python train.py --n_layer=9 --d_model=384 --n_head=3 --n_kv_head=3 --head_dim=128 --d_mlp=1536 --vocab_size=6529 --activation="tanh_gelu" --norm="rmsnorm" --norm_place="pre" --norm_eps=1e-05 --positions="learned" --qk_norm=false --attn_scale=0.0884 --bias="all" --tie_embeddings=true --parallel_block=false --init="normal" --init_std_qkv=0.0189 --init_std_o=0.00445 --init_std_up=0.0189 --init_std_down=0.00445 --init_out_by_depth=true --optimizer="soap_variant" --lr=0.00258 --beta1=0.95 --beta2=0.95 --weight_decay=0.092 --lr_head=0.0046 --warmup_steps=200 --schedule="cos" --final_lr_fraction=0.03 --batch_tokens=131072 --seq_len=512 --doc_mask=true --train_tokens=511500000 --steps=3903 --dataset="wikipedia_en"
Each number is 500 + 25 x the weight over its row's rms, rounded and kept within 0 to 999. Layers, rows and columns count from 0. Numbers have three digits each. The size before them is the row's rms in percent of the matrix's.

# up: layer 2 MLP up, 1536x384, rms 0.0781, rows 884-920, columns 96-127
# down: layer 2 MLP down (transposed), 1536x384, rms 0.0744, rows 884-919, columns 96-127
up884 109:455540443490501510502557562473489480476505526513538502535517503485498469455483512495514465526500
down884 097:522478509535543485503516486497488505455538513493457474526480511539493470539520475498469510499500
up885 089:491476541535448514558543505481516517531460537470523501500458519473475498500553520494475499486516
down885 096:457503498525491519501516474495497462486477504513483494480500518471524521507463436505485505570467
up886 107:493509502482491503492522510541492520490549504427497464511486553555542494483520513482527505523474
down886 103:498530548524528489516472479486479528475485531531515473512521514536512476450483501481498503508485
up887 092:506497506484478492476504523527506513496483509468522464479487509502503552483488501514477488490466
down887 096:521534439542487533519532491477487495499472534553500493543488530549524472506492525483517529490526
up888 120:491540479498499506466515504540496515492516516514475460461532490517531482541536472518534487497511
down888 088:481492506527515523527521489455541509514513443489497522521505529481480510498499518481488519464503
up889 092:529481518508500482471497527499494478463469497530477491547488513473523544515517477467497467491460
down889 091:517550523481490504538502508515483517502483500468510505514506502468548495481445485516507541514539
up890 112:546486543517493486488488538537544523485470490518547501475529461470496487506488514523484507482509
down890 104:515493491509498548482538504510494478486482520498515531520479479539542507531483525492515527500518
up891 103:509486511502503506518457519480527501521488474485516558481497497490504490485516502514496521481504
down891 100:540458457514506486529460493494537534502473512503485508517507522508514541514459462470496521546504
up892 102:471505493453525449521521501486513541519508538524505496495493493505478494466459506503480447497485
down892 100:504496492526504489546501475479522501507512551487494482480470489480542531508523517512477500482517
up893 095:494483468444537516493500521521494499521481470501457487555518504484539524461521459483472530534457
down893 106:495455532500495473507542482518441499494528512497516491487492518541511492499496512461462476479513
up894 089:494531506507508443506470519465472497560502473534481485537469500528489498515508520501497482483497
down894 102:481528494509564497518506484481503513501494547488512515484486532533508479497480533473489472476521
up895 107:437503515517505550487518487505493526514505498500458488492497494476515502507469471493519487486451
down895 095:534465486497525492476509529484526471495475506549455508529473471485492529473533508532480511508517
up896 100:527481537494499520465543538511501482477519514521469499492496529480506458496510515483463489509483
down896 106:524514518481492531455484472486506447507572484515524513497452464483462485545507530504475447439465
up897 106:507522491474489499523466528473498456488518472479502475516481535472481551487424527498482487506455
down897 109:472537502510507526482547519457495500517519468510510479528472526454510511500453483447513439506537
up898 088:502488505473473466514521521487503501509525556511499485525508498524495474500484529502502507492542
down898 097:512492521496489504529519511501527523500488507519520488528464489493520474526500519468510505504482
up899 099:484488513531481489484483433503507531531534485501453514522491483475537482509477492474480465505487
down899 097:493467520485493497498469521493515495475531523482477499491488492542543533497484491531549523511493
up900 096:449457540498527493513539499474528511536465456509466466529505515485473498531480524474528540526454
down900 102:564490488541504523484454523540485511463542527515466467526514528525503468519499489456480523528520
up901 105:506480487506540478501519471506515533556516486448485464494497504514554505469483510475488483495473
down901 112:495513505476570500528529478513541478510499491510480455528493477553504516457497462504472497467494
up902 109:492535487519496537526519497500465487527506521510490492473549462488511512483498468500460522491451
down902 117:469484494486472467505482494495510531502507498478494505477525500513520494533490505525484458503461
up903 098:502509482530498499446534500528467445482581499522503490548503511455478504481496473490536531521502
down903 095:475506495473513449466482523471515499494545512508514488506488499479513496503501442463489501516480
up904 085:486493446494467462533470462481542501512505484490589462518523446478492524501563483484490515510505
down904 094:475465520502519523476435532489536507494529531502487536515494503496482464488515552492495506479491
up905 097:504488463510468529525489512522483477528491533504486493535515502482508449517459485524501482488517
down905 099:534478475476521490556554450470496524518504513518511478489519520529505516489506530535497503491533
up906 114:503494528480505510513480547507515514440505518532496463478507519473495479483462534516505521504471
down906 102:492500467497480499485513486481483501484535497492460519511486515539485526466484488527498492529505
up907 102:486512534497526489521531528486497528521523458525498471535458477452518516488533477490498512474484
down907 097:542505484466522492533530533508489507486469483544502493503445510532502509484513510533494512493513
up908 098:456482505514516481524504472477524544509489509471504506501512499526541474504514479505481507490500
down908 095:534503510497502527503507529487473526495493523482489505482468496482538515536460455512450524468484
up909 104:490530484480483510480454480543486510493487489476542509460512486503503530512447491459503474506478
down909 105:480475493494500489518492509514511490545480475510546513505536494480510512480458475485508485499498
up910 102:467524505482493508516488524519495529503518474493534493481510511465500477520515487551526492533490
down910 102:447504489492518466513551501534526528434482473488527504503493515485508503490502498502513507476525
up911 102:472497462535500540472523495467508523519487508486487493461537529484549544516556542470494523485467
down911 098:485479485512540493496515461471470535504490498517475518514473487517510513471523494526529480492497
up912 101:463518499483483493485526461464494482502521473504497511501526500513474523488532461494475511477458
down912 108:488529475473483487490540499472468534467508495496504481470459519501501512516511492481492474472457
up913 112:466504490497488523470510523512457462485509508515516521502478528453503490506498443509481491513559
down913 105:494533478543547465517440475471505471526482509517470481503451516514475518478503498502497467548522
up914 102:504411496469528499544532529442479533528525496450503527479477525546508528495487547500501487555486
down914 102:467526505512510516482526484524505506502523520502491505466514538445482501541470498442489475495499
up915 100:521483513532496487505513503489481496537482538528535487484459481528521511482485490484526488488458
down915 096:493496476483485530533519493526488502534495465500527471528464484488496493498524494465525531492496
up916 102:471500493515510521541510499461476537484512491506485473486492504484496502518525504479503486502438
down916 094:494487480453511498442491463446542531523494528500525484530480526495501507469505481495513503501554
up917 095:455447482509519493483484549510484507513489495476527450490508478497504492531472463497509572503499
down917 097:524457494496508475491540497513493479533511505498477532502517538513490474439485537494500498508511
up918 102:464522511511507504478476484503525494539519490487522508471516476509515489534483444463494523459504
down918 102:512479537524484549494519503521480458472536514504460486517511554458448497495534520558519528512529
up919 103:506529422508489503476468491494542528461485544497508462536456510500485542460508463523521505494512
down919 101:493471482535509520519485543559482519524523538505456508459528461503520529475527476496562501489486
up920 099:505515508524505477495536512489501468475545516485498474504514500464538505470464536538486513478499